config.yaml
d_model: 320
n_head: 5
norm_place: "pre"
rope_base: 10000.0
parallel_block: false
extras: ["capped logits"]
init: "uniform"
init_std_qkv: 0.0375
lr_head: 0.00728
grad_clip: 2.0
decay_fraction: 1.0
batch_tokens: 65536
train_tokens: 548500000
Each number is 500 + 50 x the weight over its row's rms, rounded and kept within 0 to 999. Layers, rows and columns count from 0. Numbers have three digits each. The size before them is the row's rms in percent of the matrix's.

# layer 11 attention query, 320x320, rms 0.16, rows 0-87, columns 0-159
094:578603565514489479446569466420490539537533587501436395439384503506521573462374548468555522481594517481510541467473450471481512567516567520488482422569480504610540507502501557521539511616466524590507463481505516516481509469522596514479572514486409502518549559514528538506470508458545551512421436516533496512458540468536474502495564437455541484502531447548550551477445467538534464487488523500515445524479476493527481517517427540519617491434492414491444517452448525458545513510600521
088:468466464500526473471458516591437500554494537484508468507443471420619523508383526534463506445502596441563471539483431494577512526484495508465469490524479397440522489523478482582557470461466453458499464473404464501439533448495476565495466517590518470453448520499374483385559500483532393526556473520491547582498399580516448548428441481524581604478524501392655479503418405545541410515593524475448500534519488475533495538441517559534513566545517528504485456515516476522476467471482412
088:474431493508564419426368516559564551543487542511468636524494475565508520538564495549529512515381604543440570501509558572515449469519504557490567431544487508465540632555473523509417504388600516447485456552511510482470507448521470517512550483575581513445479524494473518487541509465505508477514497487485548455600536473448533481505538564588414582535489554456364480480536508456479423451442529498583512559545517599532505484492529487528402536517518599518501523474545521589556492544430534
096:510501471490436466515428521559550381524509500499502494527554543480543516533452520515402340401626495449503412457513552461463488527463382444386610575453469463443575474513436356565500464530568462440560508563422516505404519521624416508573377481554534535500479515526466441452560524528477437545551545505564559546619466542479522498442498553472499570468542509445506524482483484603537478516506541514596437475490500551535554491521480463443478462547469557632532532473587499510491478470440463
094:438505568498493583414500508491527450502539544422469539611465491512511551486527520463498378627495464433440429555597481547488552527568455514386530522435557564479484480513537504553512494451600524504506479536495499474407450569552531435503443545569603520524516555444479388453570561528494514569543521480491493463610548518481508473459435520523448446464502568483519545503551590532538411481507427527579505541412473464452460565542447446478490518494492581529467566494528587543496527452510499
101:498419552454479505533538546446501519442547505470426543526529505486515471561428563493531546568492485555480505499529448490406599436504478490502446501483523481510443580459444502531404475458542516556519460375561442419471469543456513459419580575543519500434518538524401516457405485516478533477562503504484467515511527449443484498458442503515482544577427489563461552519539591424591515455484517422494464552425548523549551513510515484546492531454488597433527458561526563521539489472432565
099:524508548483483489547475546464507440448533577431509387466464400491465488584442537482477483471556487506528368502520507440527504561415564479549472469507550512482519462501564483510367437581441518600574479528592518497478394482477470540597470429503507464546536381546507492408454543486485471453455552500480480593430468477559458485514363419474573482420579473592641549453510488500591551447554525519459505543464455501461553533443495493489501586477447459546608511420412466424431466542573541
115:458566391470479414549469501460490533452524419489551441448536516611607519491500506480522594434512479477554438425504555454542552521433459463541471551519452498394494450444542442376528476595445517589473557484481512498559605501470504515527542506539462453615503569498543495461546455518461564448495527495527493580392392469524520492519446394519597440453551453452575579522460476479459597479553483499372527446483419494545466549566462513555466463566515497502531529448563421441498535517533500
106:483538484524397455501487404532508463456426481500515417452469489542546478589461532570520472476536522459461423472555514586495426535471436426497589522463494539398598517549576495444506428523504425481505483557438594467428569437547467577544553489589517528620434498473553423507556460529501505579527541464535537541483460566543504484498509509490528567418612524444475489578566423513514453564479527499491529518459418594470541494542500554450551510452478486601511480482520494520434497394497442
100:552517579497513473472543464579437414479373600535518364464438536478606421476407553563538485534512473476434484416475457500529469504560494459434537520500510529470455482641449537492546435446518506445470595523440447398511479492521492459540466525542497522533436507525488554463459495453433509529516636526556467569573466514553509525479598490497482531429568459483477449464624450500481525485505590443574546445509525583508620570516455585502422527476506518482495464449467505443505476539437473
104:458555431605560409587422505557528429487505419559496502513521465539538536417537499472475525408504580583509549380574555444531397552430569573552524471498508557581458527492601504423537520501519509453522454635584488513536483561458493496549542557459544589554421523524466576585560476488493636412551544449551420516523477551445589551509455410516558435481566383518509423553370521487392498500511429493515467435469485527483535514514540468481623491526572565567452575450435505546528418572485537
113:439508540550469478482478467427434546445527533607552511448417527365455471537530617478511456455411544564522520503470512486431507551455421485477408524403478496495470462564509539489494515490476410395652384550587554596450479464509551518465505443480446522495404530483459555475419483464482544462573499520541535476534507461485498491467542556578416630582496574513512462529527424586526514560529585408504529552534536467526584432393518520511475510497519484425522467511486550472474456423497424
102:501459591462482475398551479412453576487446514547542539566528542448434507424463505543451531524517518523513515605449489430424449486515463529462465523530528496505542455404442426568496469447453527488558459431515456542493442485590582514517490479534464503509486417465456471442373470537508460586530557506469442484486512450538402474573527515455510591481508602403505460495517543493539509465567490581511467558540502511501478436526416505546510579519571604547524467503489522456658578546428485
104:573490400441526458481404525625435469518495400584590545550418422393525448492495574458485550474508541494468448496551489420437488460533389541514561493456557530509539509551483379472446520459522509509500564515580488471476491531515520511470576537548502465559453589577552442528482548423527358517467468458519441478493630479489587477544475540497486565491571555480524521486434614586549571524527542551513459474527476522532505523531561566435505517594477498405489568531456480475510436506471497
117:474531431558523575458364561499472508462528513524465507571448381533524461477550544544498531524440641512526465488592548512545465524457468475521514491534451517484454591529489468438530592475431438513507508522400518470591453525475492523476567519534551508559561551538527538519579466544513488468539409425552423488516533558505566555466472547539494468439495431444509414507477491531503448588498563502520481452447425582454573582496593507498404512567470494468440543473520454390505495432465494
128:475543452537502478473523517487463495480620517504498439514572533513469542558442523491425585528485581456558422522505469505503513475482510508471574549436454520459493502502519447474521442483441451521525527487481567474544440526464550567507553576467526541499570609524583440529548484566448505548480517464578521504507517502570553441434512469588500537438529469511575582491457512486490511569534467410511593457452450500451594471528506604468585455545512468592515572509598546466568505417560419
120:510413493530425511499543455513509536471483474568514443514516502473443559403526512500498527533521419473506537459474467509462530420481535429507449456579431486482512455546581605517488462498474551514479578487578431571486515495472491524553435464475536454514416550392381465525497528423501491442486510601486496585491542491482474550520453464492483445537497532478454500439517555424503569428519502511462434535561533459561487375485375423628507606576513429460486511438447493542452533547504551
104:478442456470488477525499483430454538499487458463409371500443517548579486523436584553558574454519534578477455483577442506487493589404557489472527542413532569463455458571558599407538429516534549481436569564522566420474561585459476428544526566491618446514488489551542507548473478485418435454526496405458448490404455498493570495475392483485512433463440500467478498606470532518523507466501487460487544467458474485497511524534502584535519454559525530350435496510436607501408502529504558
093:456478495395478595475537486523469484520445472434503474505530487517529508488491466517483508538522410527575561508492497528567506548480561459507396442588561535498497435481593523591505468499474522533479640515507510515475571546468614478509477506436571504478530416498518431452544465478472484486448477425431516524461490631608399441517480444462534495505527487486560524503512560557572491450490480604455560433511429536500580557511427551590526515493480575491449458499560481433449451584503437
100:589556519576516486515590507573536441542422498465468516556556514470433424495398578611558425439507486480470503504454452516538527570528417555336576483380501441536424508517449458576512573468428452456521451527416619456513531497532451421531485539465494480473538504484489435511448461475460519503523482567478545483619557445469479539525559509525552586514444540501354408483515423550512564548448447466496507503496496463434519501372481509402496546511471463508488465517471513542567456523434573
100:506518470534510501523455523409491508464441433474549522576551562471491520366600541522563544416502509502406428503504515491470524584533518537497536550470408491356474527477527496506498463593419548421496507477491508487530543476541410481534538500519463459575558432510431527521347430463426529547419483567595482451483567426545458545497499570487565435465551505437544479523513493521442544568541421547521563518496499479502554448483557519572417471576528482492452486626534541467636546515427485
097:534558519499533541500503603469528595444554510519509474539503488495470630418468588506501601458451452516534512503505569518445523564465565495541487467457535464451491494370513526473547486501572572510463475438470565596515459514475562459559515497485510389470461538575506523491527451632550477593422489618535555447474481540440529479480478417483576496539516549444535487536395423401467526547478497550584482580529533525421421510503458472477495517458458556430569455516542586486508614541547518
088:539502548549510543531573467491587455508447534575466554476517537504537533537542507528474515537487519522475509479451516456502443560513518452379495490616502484459508538489562509554521468606564523461470525500509473453539478536550584504576523537510573578386461498564521529430547497512541517441498388415513553506469485599558444487515481596523560500489494463479484462438395548436477440536518396558473555393596447458372513522510449455419577442453521447450553539548456523450494609511483601
085:502566491475495424551505535454412514450477472460453494506419503484538468450420543596454522488447497436545473515568475517558509617612492574536423526408508571557515568531381520461475478518497512539450525502455588423512493481461426534394482527490531598505508519532454527502506435521511503538585533528525457445519489495493402560390589509499528590535497396507459414546465485503525526605627529515408614457532473535609533568417599468490469484534476491461516437494564435502533507489472605
090:495455529503480571585545442465553429522506565489530569463499506445559460519506552510525529517547559462532456497543506539477565487521378525475484597381556540542449491509388468434549547499450505474547534539518550586541467482498552455426440533407483573482516591502530459507531566528476581504429534390545529525522601460428415469559543402486445510480515510521473491503504465428568551508447454466552521437565495536488456499451501488508498409600544627439518447564517441447472537532578582
094:543486458483519459415536509566387581474449472503465464528491443471467431548445504502462491470516487540557485483535582645549510460436409475525462440595483514517521435522484502528490568472469462450453526512642524600459476432516445574613499444497516633496549549552504543581530559487546531448515505483590442558414385527422549474465483477439464422437358519559479468454459487488394377522495519513548487515561575526505551572465507515520467498566514477549509418501425462510419491496512520
092:475533510409524495461436499489452519468474387443555570444434607494494525456565389524393455556506449526579527433493475478477478422490425526565498458436542541407452538444602593540474426422485565623480566466517574500482525542442501442487497477539510478456542496558457430520461442496515539472464447401504515536463514559567402492538425472497506412496436470558455557500520479465494479418538545453497514474514509520468554520475526496533491555512492464458522559446472445556420517505564549
093:532446482494454521468460500603569488537422529583580550495434557506530591490466529513407481455492486543433580433553535528552483447480536512494532452600450380515515535464502425560479432502505484516466521481465454510497502458446501504571567536536507493587441466504447511442502512437422520446556497503569594466494460554417515574574521519455516543535538522382495502570566574537487417542489518485517450481430356503499574451470506538466450528485502541439498426527544511486461553592514529
094:517544494574527487553509573576467457519492485533487460448538493523528550498615494430600444483489599512447527417492482531482486503473493499589592393511516521495520448499523515456492559439473519538501516481537553497471450443509436572466431392445512475579507488454513498496507584409506508504452513550475474523446541429576534490529529499608463445396522510567591569457515474465495521441562483468457423429514543539476579541544511453489530574563515458511493488450446512550422389540555417
100:464583467512469479559433551414496430450507476455466579490508561528591461490521534508468621463461551483444557464566543495528546530539459461544513491528543472531480561507490386503503522467492498481510492487481488433522485556542479425502486590426510501538532479519509504519456501627519536449512487550538529513537530570477525523443538492508524647472474532482540467542476517617508419525602494464494534457407479568443509497438624607455474485478525432546492497542542470448601459509476495
096:450490499531468534468583523514535487438460497463448492410435575391506476553436540509494440519439476533536506452440454447501581481547533368475481483447495531460416547521409566476556443560497497527562525518426551534473512548519514460562565538519512483473481543550545431561530541465480570438537476472545525503542408529431502532455518518492445531412431560577456396514377559580449482469466527476528583508425581554513478521430378525530515540484460484480470488549621545555527562506537564
085:514544506513503461457545426413493506484452448540495524451510471549515516511601514475475514501516489499488462404507477547422461493505463448491525511509618439485438541550455616364481488516559476436449443487579447555499536479433507433487546557474553481547498509530476479484531511417560563519570481606478491500497569501530535560573486435482409505525493484569428438479506423436469513412542549415526444496482521598491549481454468458537465463568505437462457522306390461541528566480435575
106:493523510523550486402464487434596507427482493462422549560437525505481461403558531436508527500441443503472552461492536470422503525485500485439525448531478604486414481600565496529382529500558519563503516461534566466488520520470523547503551475573521485491508546532523514527491376537505527520514485468562498511512582408559523474475518479526400441597522422565403551473551568457432505425382534484523463468464483499487478398529552467520427522516499548501422509538562439457519533505488595
090:528622517438459491529514543519427529452499458507560372465377492545441453467420533497567482478513527431476509584439523474457563465455463479472492469534471480474511441469510524471581566578504532470506545449548483509493531438478540467513550546542469499557468509524528529571456435466485440499535465545545497432436485550467410453545592461481528577484541481488568543468551399527573549495557487532499444514531486474490515497501586631451602544487529452427418582492568440418494507491546467
098:493539562506495567511490446573448452550479474499566483476500464524445534506476425565456377442497551396568457489482530479507537516451442520436543449427449405429583485502451510461583483494487469455519562486470488505509526481457376463507482523467510535476448512489477432392575505477506466512475565547518524527554438584460469492567513462465552499430428562401514406448444411562459441514581445536529498522562533488508561563504489541479470533484524529523454559441516572548495472460565471
091:523567443521505504513447504580364397470544499508507412517495554488479452483420540562590542439606605452532441500539458445505497509505503429521499538516462467454557477435482494496603478475494469425484552479497448518516492564539540539510499512432464457575446524443531416436494448484446388494493513532514417463488455595487400539523526439498573508474609556519509437461468439526546537505608520534414559446582429525463581563508462516418520423556589447548465484424452454467432461445472417
099:514532458491549526518497491641430440553419526503522459467445494468509561479471553548435534483555535351504491518552540467577537455516507515458419486556521492461562531537440476532532534443495472469530496448415491515454508407560425571548477574541462460514492452463466425443512512440478505461478470512499477548544434505448419507503533504519504584471537491387547465556586452523531449472558460518534493457581489488588485613458555573466486494464492493534516475466470529572449540419541439
093:551430494508533437478546535608474467604545600515476499543504495394509538521448530543478396426583524501560458541495490435549486475571480440444556448467482537517451563502351488518476490587543434459474512429438568472434440470495441539521532473545466563502476523583517433418529557639454441547596530547418542473579519526503430540496549453478387498473405492403505446400592377508547454475474567515639481525557541554463525529516556463444483508488590507549534478450528536541450546488443461
097:505487451453448418560471519459479509477493516444565620513511464429465498559389542463494397566544482515374482518573525510478521451451494507471495525551578470548519552466534504514429436562547512490510402535600441510487434581494496468501550515590511509498469406543427554408404486502485501520435466439419561502485562443521539518493448467492377554470472510509432439493503528514579527454456549389545460518571510561467519407572494575505524509431534503466446504419481552542552408570472467
111:513528488536565470527468516452482640412579464464531561524490442546488518525493566458510531539403523510504453497430449617509570389418510523491489513535614444434424540438500555433470415459561546530491486455588523500523439463456516539444601493561603435506508544517529466540403560512463478505482453456539491481405411487511533469463372541531461494511471440550511497526458565367566547541512528467414513480519474482518433412562581562543499508472546515500554439568574429485612572480516526
115:427548493526546453551457490534509533459475448452448451446550575578546426469548515558514556552375494480517469433488442509539519565553601525525469538484508417425521496539550616424583435490513533531484584497486545432623478514459540411477521524492603515456423521475487577468434475485515495492509529452494423434469426504534453534462429554465601382489552470515496514533496539429449586506580466477468546478484438470501508563560449451511489423543471444518448521478441513467535491514472592
110:476520422542554490605448514486480524457490418446506467503459456592536449439536502513508561538453517448481530419505556498522496574490529499513523480576537441402450543494551530526506528508417528458523488507549489617568568465406437583464554449442523479563427548427471499460424477538482527441436434471593459535487562540494502531456473537591537522455508497543480407522515477519463416561483505458489538392522538511451523439483586469540503415492464502504440486456576521510438497486463550
104:537523480472522491490529561526478442472537463438476524542569556487422506467507418481498583457453428407469422527528450576496540443551599566582462525536517565535433414477496502459484482523549454526490575461511512444458414505488576456503499504502556470502439488559521407589479543471472565495462572458562481474526437440441446505525479551456516421497521416533423534482433607425496451450500449480457520551504550449519492516500493544560636493511500407464489587488444551490528474553557530
100:448491490554491547483343535529485443531474589536514498625513550499432585443508545570497471415496437523511513526610489482526439455512428551526533594535537446466518406489482422500533498511479464508582488572461480505506421404512437503626531553524497489536466489477478518497509428534391535582571585489551554493493547495452485547500491530412512548510574451509519486535486466531592474639469519530519554493468505505409494518445571478521575545425464502525533528542523591535556481544503446
114:551507567557467588422494433609494404571464558549548449515498486497476536555479489506505461493548416539501459490502433584510475432547526438453607534575537522504479479454424517505486452589490464457568527506479464457441537447487515540531493603557501525512494597525482488562566495501552438535489586526486560510634479520602516523433553397448541525493499506534485415518525472569537419447530464539441554467499497516487487513474501488457542502410553601667448497466469470514520489530478503
107:491515594493562569505584488565519510554511610514448584471531510569484512471538438543428525482482457526518551489508451542415444504478491465489501471510544390478532507418614502512516411512485534554529519487434418462558509468520593424525474568481487459596521497503523510382568484462597442503529467557481582477545585485442514453528468525563633438494614489521500571540531510451506527521474482574503526425430502412521510495504503463575454526442542525555519483527431546488504523423521572
100:559536449497497483417520581501437568417543393474418518535408591485596512536521550449518564474477511468493546548434505471560425464434420484596492532442499571439492522488549466448524533489580475501558462505523540505494505411517628539539583478579512453555542503505619460461582508505604540513420429402506513443408575514595554438553509517509442479444441501564450520557439469582546500481522580557505502519469451451448498559468452538474463507542543556511462448491473575485469461417507456
096:509464508500516452535605512564531442479486515474461509514515549664494478551515533609472493436465580535539509487524529432546524416427541528515462461548523441551539458433588576496472420465523577524452555584556569366460552523516564456619446567503537523515498529480563590478514481439474332529568437514437522512502433478496468466509507532500580525536534491568470483580462540457478504457580444608421561488531409519473617573581424465565533477529479473527428464486428413515577526522464519
110:478473529517520479532433444529480426486495582549561513563466483493527467548490614434556442476493626485496436565490434493469449435486516475436557468458458605506465516483507459425515457432445547464551503592436484424564569585568485576509506491430462543548520594543516615530453544410450467518505497537505531543620452462549534526524538483576485616457543543534461439470455495548594565506482478477457541584559473537470588395536568543469584441473500536563477507484466423528428523517459567
093:475385553485575592480518515551572528538472519491521541477536498463444528489476388505446462451471364498568574468491547590504481569548481530483523397591494475539477506444484553510494509481531492473526539501509512603385480412440493601441473440494530523470429424418383454404476507538517440516520556657516437603570444506382459477475505542534543437576548562448485477495495497454481516354449498536528440509536508451542455526563457408538509606526530481497492542511458477564536474595527473
103:440477485454472567457545386481530497559517544459527466507584560511546467488573434538451503498534596413549485545525515472519563518544494542464434451524444507486469493479541413672501562482486501473506571469620423438552484515507502438447586494451517511462471493433468517450514470503417485464430517487451444451415609453423476526465478542461493513507469505536431457510581497512536557500434516556501462499529528478433451479450498528468391457588419569591504436589509442452520452490453415
087:439466555512396527545470523473489464504477553490468493477443458448556592510460414526562538485440505585559480549509548459605429464492438526471417527481408525530492541512540492487439380494509445399458490482459508505532521459513466526521506473592501460472564594602512547485564417424438486371462497486511523572473471496535591455412479449529498517385367520531562472439497419489457510528400481516415489581468482472532542543473486508454497441483454500506516564526530519510464565486507547
084:460462573508422543436559500468472545569448604488551448365496477520530516576511504575436452553602455477504459636454476471511577488471556427474437543443506540457488416477435524509565448548459375562542475450446510509417524519469538516533536510504489550410527511506517486433556483510481509456518419577465503528536564534471419502527473460557438519523490465502538536358474505521520438496536420478536488465558529536506445455527417473507545545476505511491560469473474490482380439515504537
098:539466476450466502438495420488601485485492429376509487538484509525544509518487464582509500527512455478432488491434527588522515451570501546441447537482550472539528500519465508477530509448583520497493518475566547537449539451552517520427432481439520545485496411478499451450407480582436440425539567541367514454580307528498487464523527533445405373489438497479463545493528526540585580416486563515460556501506467417587520455504379468556581465544453435495453488577468588505448551531487497
089:495528472542471483524461572525468462486399338508440515553402479499525422504383524549428601418606525546455575521524506469495390548472456526472479491521520523486468551518488390564448502548495520563509541527463493522472515520598533478502591523520449577511511389554512537479430494551468568502549416462541477481578470495494452567565520574502523572467484452499383462488515558611530542580530478458566415550411393595411448459524634520466515626530488450488460565569465458482455574511478478
089:519558447626521506548530327538495555533548539482447530538546543505479570534505528586393501493406585554492509546569545476523581495456473515491421529493522529586439558556489489586591523476508501467446508466456625417573493421580523435515604528472456519447482459527527510552526464562466429526546507541569519465496508489554512507427501513528470502605450509557488443516497470422436515586462533461543483533496472506455467554454512537524580535566499417534495456472622546463536490460456426
088:516449624535485524469440419480558455500526479502462528478551503526433452554542503546453421581512597520516472519505517511468517527522476499545509453420428553487500495463416496438494502470563450492474460639445475473498570520437436562511521467499478536444503496475567364510484603481545560530529524427421454504433318420370483492450539487500472525472665518579513445508404577585500494449484383471463487455433417458556444511534471539497510457525486495511587492596484533498503521508585541
090:333501531522494465516496543501546437457550538567562439505434619488495511568485515520549583533522599512497439576502579504496512594569516500495541577485526655590450485463537443565539502563472441438527538554433578409507510523463434514463484489460556507503498497494502546533497439514461535569505538429462505539561453512512492481395500388474421456505360469496451437460438511500453531547514453451540531536514460404480446551381506510454479449525435383527479569534501442461471473537587557
089:524585561455497511450542499515513489428525584473447502491482515465524547555519461520546556510515551460587465573437533442546533534469537546480496543517563553579541489461486427435551565490531526450554537515438395486554467537577549539541471465401505462493436501464557586418529433542530520537555538364506540493435449539495460469507474509471546518427455461514519491531474458491560549535421457578531477543370576479427450456513505518408571497431550412425558446533398467425602524569542468
091:490500428497469430458411479436521474517579552491457498602472451534463500489483460455484563536556576521554562561559558498450500504476476517487533451603527506552476436408441337533521468495532458478499516525455486448505519553462509468429579508494556469542538442483485535525476441567406432542519480450519531412489526545516477506519499540484580580566505440455440495602633595534492454523511510520500502550500404568482391455549557485485448531562508508545467477530489381504490480534453433
090:546533536585455480543421494480520455505496506518588496388498478492473507520541460481498430520512483549388478405526471468465455484463484420439547489433427526536469425471561484489511428514541503457467405539497479519398480473547590477534474495457494514541622613501602427542532443528474567515580618489425563562538463471502578529553471513476482511444610514563380421446521523469426437430505556501474546419533450463558484515396480425519521437489512432570492463523430458563479502491519496
089:497536531464498463554607530492419510465497468393449483488456496449411593426543474456611503551499397520556477550420583564563508490476519497479553469505475479537532421458511533470444498503511473529474502456556549558485467401493520466469396439483458497481522482549433468468475477485491614590544588451468463432625515487492467466528416506480525435460446507503473530547429471424499523464571508495519399513460480443517388546498481488504598533575415498477548509450522387543492519541480439
094:549475438432507446519415522488536478506543569589600514513450428503500499545502542545415474497571539551630512558517532479528435626518440484476504569478517472489527587458537476570479503513470417456614392546571509532529409608557472514554509571504432546502548415501532600421515485530506558474505460366542553451480450441445533549520569553566430477531493439520524516446564419549525595532498484490500536454470467565440556452359507504452496484426495578475491496469539537519454397468478512
082:490594567489470469489445488509564477401463437506510461465440564567505508507514484410512499518563526408412616437491476525633499470454517489495476472548573502459517585466555435442532535417543460496498431531409499548469443510504458586487431473524433472607564515532520495433465523446502398423503544416524492495512439416474513492468503495625479583457585557480463465629475491449564399493516437530510503481497502498517555474554427458456612464510556444518487448547456539472532467513549530
069:526574495542537519448551486487481458527511516503552421473442449391511508575480478489511455549567435548521507573516532407564513516605366526510600573487432453532567477444594530578546494511482477611440435493475445541459431523524514537554472423450496511550583520522567501542493522436503549491533474495507503501471552506358461494523579437473507518555518554419496565483496603443555433508543459500501543414444529471430409575540447495457471477537497505419554515467441548462556519491538426
076:453530441557496548563465454563422546454460458524485497410553550539568517413526475502563599494515543517561488460464514447469502449566483467474565498612459513521573572481529475532485506488497496516563413404458464533466496403485407523490489413550511538446445606459430516544512527494542375542479534529429464444469514527561519470532477484486524560569529534512537524484479567502601515477520539512436519472565445434549554473562477507549468513487497506563413485512466509512523456570520404
082:552492536424551479592409519483476521464493554505542524434513513568486474417526446515583568554438520457427540408480402554501499426546561492573458440487465473552502520569479548434501492500548553405478468472495513389478518359454438578436494464583478499414561492427497493462448435419516482531279555542452411504470492455596536462476474440511498518449571534573519464574477464548502532449481564502529478552562554487693468459471523404546519439433547459513457450488528458558514473554474590
085:498452506517467511479538408508532527501469528500530561481526550496495515531468462541441459507513560562407503472470549520504460494497485467412489574432354548512480535557534520472466463493490460466496495510528475525466574633578413479479572455521511467523385465513458393525462528570455598478558564514552438526553584529505470500491511628453489510454566495535485476433570486606461408476545599549473450492516532493514631412455450497555466519461481542533504539482582535564443446473429425
092:514514573608488503413515447502507607481503572550551483491521566480499521483549453461409524490461466502467417537581397639422556384535447569483522445452494520475402489419553500496560477525529544530516546446420438434480530533500498451535487423490540507520497440554490516461458478598482494627585532507472526488427549515531507546497425527502549483445553507467549485480463608523525539518522500598567566426565507486520535570474493528602481464419467467572535440515517501492477477500469467
092:502420492489416529465492446430532527470549600587492492529476510419459486439520491448505573540520507519445449503497470509474471474509588481483407508432546553423490430513563509580440442486526486515515418507516492416506566578457456497472494501513521469489512461481361500471467497569471613487469471488475522620504536546453499534481452530501521457525464473535527490449572527520486442481446577513573510576489505498555585504504567575589442581486471495528501441575499557406480497574368551
100:571531524481455454561510438503546464427589520511482500567541440524478489527476489547458513512542502485549461533562441484528500526459588522461432415528535530521512518424553424498482479487507518658543488465531456370513482461515510400422559608433485450495614455471562613461518502573485486579519365424466501576474599479547491555485428511494519417539455448559546607574431505429478532537534471505445521443404427506545479570520450499547513579446487405504468515555466527460434461458540552
093:440504435493463469526463495512513525384521486506548482501545557454459440422565439518534577458443525455472493370483588539453471553415468535587493534484539546443555477464581455471542505467482468606510509573459471545553582503538592486466494449455589414566494527402448412517579513514521476461514489482441512567506507531428531517557412428515500457401540473497507533446554476488423490461473609488546424442501449495546474496492411511507413551538510493539384539379490537611464375502547519
097:424546470501453417447466588513496571438515485513524446485510479552472561581532541451458480427445440534437507418373564459480515478464414466489492572507425534504611465556515531460420549516458519504444511608575538559467600545505526463533460443506518518571395497454465472497477417456486615454437538558476429488426525613521570428477476460492439495499425523468485587532484512537392509501520538597461414538489644491523468444517505500451499490605495525460450500377423453544493469445515516
118:536513467498453547457468417559505442545470539489442490490468428464486491468436400525508437558546473444468441526549456497420458471623464542514568503432461546480515533567479467559512483430571450476453527463454532413442538517530469528477449487554569522486509498503510431485436550531457451578573596501516469547530514474518567544519551478445440476464565460454503515464507525441434441508500499431577445465462469485557558576442526484584524526494544546555498513566487612525477541524475511
106:533553421541561450602475474570539403518483364583493605521573516528603504502462430456528511447472533477475458458514459486567473512436443488519486491460429360464579505484507492430482498430536459551523530560461491425586416456548446493589551556554466494563465492481541513528649545430461530555541496409491480504519545487552565512514523490525477442512582526488537537584514518468488505499482479487534520447398496562593511532541456571451538438525532462485570495474463454502463496592462469
104:443496518437559482448604536425572512445449499448495462526526570416433496525393516446530486553516470432459487619448420565508529543564482478451416549467425468525469561478433464587491544534501496455469440416480557527520478510509491578456467457531500533481428460450413510430428557505468655529571482552480496418505491417498455406516527498515343583539410595507421496480578506572538428532548455534459425585551561458544457370491549553527562442513505478489564456642482543502482574510464396
099:511392503464531577461592500434509488541483525571530604516539510419430480466518462538416502563550394480525543441484489520557558497562520567466441503420451494530477467477456492578479480444524553488557515438523585560490490472526364461442555511428463514552439415492382501525399509440471533502587554582448453512465626555421493519530458625562465559675552524511442457497573540413507503545488489466542452547512491485514398458459468489502537538440517492487572470505502530531565567599487467
098:531442464569490571480398519515542510515492464566471485558512567481469459444522466455556458505542484397501546484569445542523547405460458512521517551525384465433492537542461465557473590449511568465511581431534548533541479398466527456525528437527384421482514490555440474556473470430543395615505468548497504395541524589562563582523501563626471542653470506515508445476530531494494526549482594567500410578540486532537508536501509464454544483561426508446528484529503458443564528486464540
095:426487524500443478489513374509465555469565438499507411514571513548534590499602516447557540475504582546494523558597530546522508481402462445504520527504492520580495510554531527527410484540390447526433513478507471436615447573509467509438543580524484436534552580578549516510491435551516477459556534430465543522420536540540612588490505527506434391616403455552616401493548436488491455488435580443515517456565472540504578579465542494479440452555444539517472531522483484449435465473460507
103:559411453506469608480533503439468562590533461490401526509535483511467505452453407484527451507502481508541434509459587606506568504567587586523491478503516462428539460474454542524492542491442510503506499469558525534479461557487468424516456563444497473545456416467467517554396563514557509507382575523563536538586489459479474475460546503431514498545554499401627526394523549469456420511463544530494437538529539575442431518513531437550524542511474552401494602475542456514559518458491475
094:474551457446509588470435482553501562486469489509457488548442528512498512508458485525478573506457505526524535419503531479519496526484570508544602512524503536493582423523541552551536541540438536578461440511547549485523443439558509525451537508429520547568485484440405485551418508458468517507489433531536529543467519545542478509558517511469596487478474497404522550543544568507439477440528493468418521439556547562447491571478561482515488589537577495403536556508495506498491490557534543
089:517472502618466443479423526504485519541515499533464470494481411486576499462479616486576514480456546616523527442407482470499499546435458535592445494463488466457514405396560437460489468503495477509572503561576519538540562545411520510591504461511578520526501512521601544527510460435509388519484501349523554490446514518496582499423473559403522512446526589586565491506454534481564506515521556501388520476484492532414585508464432512490458454460490591440487430472480479467433575491446558
091:463416505457568484573507471440437544513457532491567450584456600504458496515503478470442501404414351426578430533455515586474512488501502501504496460459489500435456519418561572519489380457479488520491433423490545539461462591471550433468458493420471516460512408543506517539473489465492404525423542455621527513532418544474469439425422550413580514480456510458508455495429592499534478377471581557483597542564525573473517526482507453466543533541496546513533490507539479422482496495420485
090:491489480559446440457565507546501453530483466490507506548490459431503472453537414524586491493477596454530638464506518485444442488574474436558493544508436512535456495473407461534500551476486468474432483527444522475566487420547486418528466484560520552529539455503401507504457534441424584494457456639463484495452637550550485604517511476576435524564519481561472448497565501522599501520469409453504431482484553510571597532430499561546508577428486478501497551496447485574545503503452424
091:480461537550468485424481527493532506514494539464483448501475521492508581508545463529489539447509457447469463564501527487338541509538518485499530506418489595413470525542507448539548465429477488461511519412466596527539596508543418511551475488511623439513461528475475442521433446613476531559560533629474468559569537446450515580525503561459658534539437522443512475401522504489452506555386557466494425575436416462407561460473485578563490526442539528511440468543475556589558543532513553
092:546439454581543523539472529533517466526447469543512473539449437497502487516540556504612523418468546511486481498636527486482520530395510521510496510428467542490592491519455505380526552553548562464576518532494568506571481572507613520480542508498455507507526560471530510565521476508485539527442382547654510587485492492469487564505470447421489503466467476441446535541524518496428542511491458554523526497460481562581484571417630434445527407534425498465519549558515557479454653480476536
089:477463442462452473556506468480424442501495438410503533434572528507438523525409590532458544567541547521439518500558454499511461508563504509533557484495555482442417486585498558455489554498472500532499465520523536495513552379513454515531526535529546483430427517475536445554511383462574486422451485403519465582437461438492514472515423595453561465595501518457580536457567520494546524531483475455415456477493533392528436477523495489464540467478489485488540426513429557472524472524547529
071:583476578463513484516562508551418498445431509516488451492448510520502480397581475559511494565470449489485508558463477498518470480515555505459498546489473585483488498555451543480510450522470516480486547537462478519536441577515474574525362458539492520510553483492461536504440508545484565529497577519569436508524381468491383504460575466544470445519566404461403477477505504498573523453475615480506485520488521453527580476470572360535430538458543432516591476482548515515516555470405448